config.yaml
n_head: 4
activation: "swiglu"
norm_eps: 1e-05
rope_fraction: 1.0
qk_norm: false
final_lr_fraction: 0.0
Each number is 500 + 50 x the weight over its row's rms, rounded and kept within 0 to 999. Layers, rows and columns count from 0. Numbers have three digits each. The size before them is the row's rms in percent of the matrix's.

# layer 6 MLP up, 576x384, rms 0.0593, rows 198-220, columns 288-383
100:449492466505461449507593472516482432493437495424432588459483458541487567455523529563469513526561491472387479567462549504593507461520502567446434445490466558552541450507525517532481417438435633522517543478447466473570471456500442533508562521534461468516493521454533506542478443526519475593
098:475538494518543399521457504494479423534472581520499435547473424397451527470534475534547507516610481536489407547470483492480485471524561597523598449403526551490523526630462504502491489541541506472401429497461476499508393454480522449519460538545452491475542381501506429460581441441461521542
104:510524465470536530493499507466510438599565569527431496574521493470573468558503419524535456515489466484490570421573567520455303485551420564490483503488522454533506485523396529543608523526505501508511443498445527441434464543463444586542508485547509548557446495471512581536547522576478487465
109:534525484531549450484531535589480485503478496503522352462529505483521424472513525549477493489508569519386472457586579441549495516509482553428440566520570470444420507475402512428575515412582487459514532563488489423503552548503457522553447519432520468537482517547442502507471492426455566524
099:536549494454526536512447530537435534508509475545526523519548580465472499475518470388482496475546507460367526474512530490507513536474504535471489448484477492522554482502500517500451544504532439470448448497639481520596449534430508443394552487589502513588447524530491583549456546470534578473
095:526577553528514506508493488475469518525522627505574482473459531522495548492473427512427568452471522426604500504542456591554457482535491451513487422465517504506496472501568458525491524506488554486536597540485484502462493516585635520560439533557522546450470482440537496516504512492498496485
104:471474487485478430546484553413517509519535454518464503518477468474439537403474463477493365462504530445460451522506595499521516636487588485455587473544511502523505513516495448542467404491545510545494473556506536509557528485374499494531510505528464479503526429546492524557556452486494512475
100:474494538592583561482471613476419421526519530563552568517539451539545477499506478400573536505349510476512523509412509545480557571576446594555535448423490548480476448495561559548482578519511515553551486487417439470503515452478534503628564518477492514455497557494527426565530570474550555520
094:470541594425451472446472518527460553529462488528571507496517510454546505503552562495484490504391480448572399478474432465526465467601491566454509557471395441494448523524468463677529466391505478427474554501447488634522568563580527494537501492504422570464519488491455512568570474520493512464
104:525552495523475575551426505528535544441571508497539540504439558422502515516497567522538477483518543544431506559496507594432508504668559542529481519521553525454483583571567462498513569502519457463538554497488643489528546511547584459524569401468479482528515580551478462454526481467477422496
108:500534529402443487545521464500480450493422500512557500484491454467558453521440483489509450444575469515480457529546508409535532589527444616436472521456552532543460495490601544590494424493499439438505431465495459493485409515496435452489470564529433588494470485494469478487487490455577517485
100:579540499525422421598527514579479600548496482554499525382526441528464531479484490574606552509500478470540580377528446449489496543360484505467521468542614545553535496438439453529448604452553535457548549496446430511546507539467534515478459481491469538536460465568561536558486470545497557549
106:553471508608534477530615508461502529514513558446459563436451447408499444491429460532519469509450597496516541481519517537475423504505518537491546455523491563457530336457532499488483478566476434503565538512489464542506458493485534562492478479518591508459485507473551489432478532535511464528
074:580481554558531497495643510454502445439511543462475454458467491623504443419569512539568484462485438502539471602429379485503478524483521566510460429507442580521583496458519477529543458493533495478381452547479569528499519462551559519468505476516443455470398536549467450438576507528528578558
106:521491425614564485439578520549544511506553466557473516453393534448519492556458549563457443508544545399510441540549497482480540486489467541552544384467507476501451477528509478498498467484495523446534437486566518485597538462482424449504502471528517529511491404442401444486532452451510431525
099:536583422543496605538570486482528561498471498522421562477523506516458508522519509542612486463388464571501556532544555467541581580419496507514492501496471544546621469406409533470516603548541457490485465416447467502508512582452608526450525535449497491476520582462418624499559439351527546512
092:517490464437430573479468502446586546550507521534559477586515462547482537554559508505484467477469380476522527426492482475519513516519477427575494587403551454497396563490494531511453523573447468479454519389536480436532428547491560519501545523518454502498452429484469557474497539424531508562
096:443497555470455529466510528502531477474492586486471490570492451499559545538542461540618540473505432522529504547471523396483536397488490502490465523438504534491538583400555476484542430489543546629452518521462532496598451496455490484526537500565506487516509485491503535476550452458411466511
118:528454555502537558504507402494506468539479475449491501523437495471572544483454524399579523557454552499508550574542550500419449494517486521389560414418437464487488512538466479481545466465599518534430455533392438447570448553543503501460518518523450481516549522400436437439510451418497454638
101:490531418621483497436467536630394491479449467448440386589480520415568542527530536491552489457585436535437438512442497464515589518574515543538534510506466465485547414429458546512519485501485472594500411511434552455469457424403527502501635432462548491488475465451444485407487417477563543473
099:534556507484458411508443460577511472481452437520466542485575548429512450543512451462452528511460458510610540514600449521519467511570575554502565540464444532457528494458484507503460448418532474525483446617481483568451498528507521504463487479575531507444493411505479521553481604406576443664
100:573533478553483386444542555554559464460415472557481426452490499547462507588432494503524528412555587503474544519516468506427529579513530602463481480545473561578397520480495476426445509490502497494442523611565556478540446575540519566526564396433480579432495448488570592448458494485459468523
097:518432513497465604514521526450447443584552453489496451557465549439529459367517573498529562408541495401482460590577480464402577510529570505393512450562523436527561407550551518497592484497406515495450539516392549493431573397593459488523506468524473532443529438585534527519588558564456507493
# layer 6 MLP down (transposed), 576x384, rms 0.0451, rows 198-220, columns 288-383
102:493496489473479528516567438522445507513429407593466452441514621461527476470486454489490539546500502579482571506514523472538472476489545467496454524482568508400448511530508420526417503508480451447556556497489538531472534470519530468510428491515523461631528502489398486538446495510489402498
093:482579484515479497545424513465592565580507499483548546532481484548434476444495549484517567528563546410523535391443541536508626525522476404441508560542506518516580519489616414533440463536541607506459445487367548512488484510504447616540498481492438532579548504450469556436499626496496472555
106:538578517517548478433459457545480541539515503371563476538552460508479519595421597517507637447459480461462332511541522463566479487474511532468439443546516499477508449519469412484489594544483502529466468468514487496542467511521412492549589426490474561448527478539445545422486537546450529514
110:515543556597560510476577521495502470530464491516511510539520546499492528428476481523434552395519574484569437453532577456473480560542523507461467404600550494541586579550401468546506572459612439523490518517609458470474446506520536479561451558429548544476416604598518663488520512505455490518
086:400471536527457463556537527493546397479496524482474439565386498563547577490565579610526521465497509531510455495466454555501425495495436443489525493539497553453536511525471446455559452521527538536569480479540487479476538560515498481528454566436549466494545451604612487530553452490520483482
099:521436518479407435539494491488454520479493553533505511563511495533520534493492501554417464521490481519540548486451420622505436493448512475403562505537515506459526453515480456467501539407467508518519568490505532537597492501489495568423501569498440451467419507394482562481557551517475472609
104:408516580510564508493556544421500426449505476471452510382474526517448469499531548505467469547460451520469523496548434578461566496504492478451446519486528515572449509451557495457503429511527508539493456476521532423474457577497451448487473431431453514485467529403587466524497528591602480609
098:446490510493477595572477479476468547461409488477532536494521501531570321444432566529476557492560492499490515528488531408471522402515519456535483522492473527415588558544601556487483487521445537565445448490481431563457580558506519467521552539455555554497548463496471552490440590562455482517
098:473373503532518451515474562465457490509640440370615429445510523451595482527514499503503457514522438535451498511583470468418407483591498548447546466469423546548486568484496444539478502485483473561473524443528523559429554499518517531538588556518471477417550466486515597508455527524484447465
104:513447521457540504526599535577473550560544464472536555507497483527451536474535528408533559508497470474485480489382486460517533449492490453433509551610505559520437470479460530553520511541381508442432518532510514524553471477498457517524471481559560402422584519477555504462507530537563510525
108:545418505462513497594449588492549431470481493506524481558581484420523492454492507532453501495575564535477459514596446446488547409446460487466455481599469526622478459473496555581465432591449471457603442538520445488553393450451454439493426493412484552523495555484474539487480506472518525390
099:520519382514549477454491549455532520588501529520531464555464443515450459507516594523533569409528577423577466476507495542510625541574441492485480451503530573505510508527460578508447510487507491468493574518428555467488499545558573500471546483478501529381501554598451538512409501464528490486
107:608552516464460445530488484498503496570592527518428419498518552562473500502446458451511524536421489390511468548453566483460479423571508476481572499429546475431569463543379512564430541429580490490470513533470513475575471544486422495419443450548490490518531482512579522472511512503526566493
096:504560592554493467530496503444475500524406446468481446497420548511541459442561490497554371446492459540567521511431510550485501507434474470538478452542378591472453522450521481427545505577533513550473482547429554534484509429457529474518456531478421568482495512535525538543542535473457565525
102:472515449472444474506504505533527481536472524581552546465589435621476573540535575519428469489445509474523499458457472494486518541578577424444478504538518537491551493521442453436558495515483406521556471520444523456499478431550512454537434479601406477487522499492460521540535579467416407476
100:631596476458526532445439494474503523487478447495468548511464461572503522563536486476487496548454506579413485418453493515448548490577536462557486446561522516492525600479547492600589447527412492500516455521471471476501521485515479510496440488557567396497566391409540483483502543426508505514
100:456460460450472460470452477492440510411436520484388509571488415548498466550531510487476416475497422587467558493506583478554490497461512510508511555579507543421425472517464538550515534491540422495558444520559516486487448501523439536496533466551462548431440466465522487497495585498502462441
096:501477472580442440476576523577608496546616461464422548527500604504453494535498496514449502424450479439484539545559512502476502500424358542506493570488453485544407569521451494495586535456505476474488443499591426449432551499531535422453474518539510521525450430453410503552486491551523537399
105:476599556523529537503523471513433570458542418482562485490384510522522553553588387541496464518439507452488467498577394462501451505404445443506486509504494438394499433562414552485512435482560520531479583474438496528519475570452583482463442466398504488545406431437465514569526458550536455552
103:501511456454392504542442467518569477489521527442348464501491516425541440635501511486586438518466472554475408452548527612525523538457533466487466527529472441483451442512546545443446500510499439547567624497473483507345563476405609465485449555493423587495510547587461515530514580473533536502
106:475540454409514515489490490508488454534567495558470504411510459502513569554528385423532507472498476493426584505580532575466515512535486441500391519546525516468480467458473587470482391580482518532483457577475639546590514516487503478473485490507537485581447431452510436546492504491531489559
096:543476498499424574483450572479476464423451450561427411485446496530511460462453479455470529470500528471484561511436459505494489382456555533497469486560493493601550453572527531486555527532526467392497555491554519557523456537446523522482494499455503472541524472536478429469459471511651524618
098:644484521438602558543533582425452528446465535484543524420613468469488435521399551473507513523496627519403441434540582463564543475522564529583584553524497446471490521514583534615438490539477490520455492515484560499413426529473501560439457495533542539473443398413556385497546531445530587514
# layer 6 MLP gate, 576x384, rms 0.0599, rows 199-220, columns 288-383
096:434495540564506532474467407520492476477545525524521564491482452513439521515529594427537548507559493518473516547517542475474391445418537524422589498455563458407528589516544513459450547507584464524487554482486431448422542459423540470528501471579559576456522381486522508464490583484553571412
110:472500441540586503508612571555503509541534502467605564498537520468520570402493595567479461366484528492449518537454504554497426520495483427498487473444491533451461593515451515524443518487412392580459402465466510489487555464557542532524489389480530434494409459605422510581455473429595453519
098:466492500477533520518433528467534488531563389513473574548521381522460557588482522523506606486509514517575491459509466561507498463491543506664474504517437517466477516482481517401385441476479549461550509481524549462518442612578503512450479493497419579542503488466380463471542533517549440423
097:539568442527542579485441534490463422474529438489523400515510490454440468477518501477519499475460574553528493443500437520506435450515597516500519489514500390601484505475479467494564407497482483439450481533455518459557492429580492567536515527551423534374512465411579570526487499544505466568
106:547469533548650439483475555495516420515559452545489451485543528511563497518528523423467514576393529418496501503398514542407485522554553527484548459457443556493537500426518478512527486507459459609448420368522434525495410529403459519463465507504481580528544410480627462561478508494468538483
105:497496537586513464489444553500424417499480437553480510570493454568551481424503480454453484479495595458480405512465485405460444535478491508443601499564476541496455487420460524553471470453461416453489516593553474510524461518514609650513379484489542525459502530446491523544519442390508532528
098:453543469439565506451443475476445462585547443536467470451440475452501388477489488558523603590466571455574584505429500520487539561559572486501529460422475495491521393480551473644554479520517586426440529525487419563524528437451567523519489480494425484490505394481454510543474565497575456497
097:385451527446533523483513490622438536475537460418528542491476566602504507496517487519513494452528460490479523581477596435523481447460471560545493462490520533485630525522541507493568487527425465489447487490565460557582517519417546503582495462524433517346525425517514532465407523523502543449
100:466509453533592510495470591530465560443561512566431524471555525551515486446478518405434499361478561517444519523602585474488616564493489472422532555448524391532551491456479498602521530482493530416385418573475598505592506482543558456463544502449441549586552506559414509499520610496433492543
103:534592545510538404533574463479482485536489524527562592487459527524455536539548543540441585436478448552554392509473518517411482429411406535503442532527509442643528478477444496505515502469523501465517532458465481560660530499592528468523482538523528558573518485468454580438472549529549511615
102:488522547434477547553458486477444496477481503475535539482509521570466554490558381581551569495572531503506496411500534562423471580531611428508437537491442504440488438592521455502519520558450538554474521578509445520486550511526571549517473487521590405469524511556505523541486479495554443567
103:406521603583459432533502515555512461526527425521480562511485548494400463438579499416486554579545508541408617483462593463491442559468515556532554548471500482550507451437417534450501478536583426519596587455495467517451433577438460500550551504481453499478452555436558459405486469554507484506
086:495558563531471569538450619489403517480551479467479450537510499440507534528490374444514485503451480571529511548561509388530481571501465503531455550447612482452569491501585439489562523476555487551495615426471605437472478480476509505549577467482457485428513466493500490498486528472499504543
100:442541472498473456456541539512531558458570536483524576473392471485482546465489623634388470512542528523506556571518499543537539530532465535460539460537517517443490493558502515499541512492539564424479400525465528470505504451468498489558512538580498542417517516386491482472477513591521400482
100:504500473435554478560517520499508516575613536516456545507524435538546538537499480584536451540524468586386588486392539464500531496571536495530472442510529548465547481511484420520495540522542489486452414511431496574531475546490551607529474476434415442468501402492524526517466618566491530545
098:470494459501526504560510486518558445545552492529486503492429521451514465577526528548534601453481486596436441501486534501427543387505428405668441497451438448600525580569428492450487482483563466417526536448576429504423477476497455550497452525538576495520613475490527485451482547484444478555
095:495510477427445489568412532484480375553437572515476494456422497496539486565443476451531500534413510487494458511491538569569459486615549440484514522440431603467465475564476520504482491522571555524540504500461516397520580527575453366510485467484419484527554488489496433542443462548433588437
117:499600519521490575527630579637533483482537479393604521546421601514493435545540520491530471521470472499445588479471431470438476579450476529500493538522471408454540396554466544511526482428482483557508463559540383537537593458587642405444534523435548438511503635493488420579454524556532480517
101:590538397508534467539476436539502490464458533498492508532492489498520397555437568462491544565454512492517532612488488488549443469574517567523451519516498514556474523470472450436495485428491536479421556517488513582570625500454558439482515504440523485541490621575469491529488499516482407502
099:553451382516559489516491550500536450466520576533519560456455446558478523547485510372547629562598476550486544514527444550515554493433527524489529478612526471422494508506483568505526455422464547526532465600536534573487534466592554404522469480492551537481559566460521465546485528525461479568
092:550485436460532452527468340498423477590514493459439495440501446524488404569445489518591461435531593469499582550507455429469381555488619565499542479445480531475550444505477450508467483484419450445414530549527529469422507515485431419471510502584585474568500485494511542475513488447546442521
103:517499530455493477487417575557464457510568577422516517637510479589443531434566487443577499551485480558578426507465635501543552546497564501582557412418496446535570534562585541561616482429432486494422465499508517542531535496495498488495482456518519546498612494521545529502429555478451526477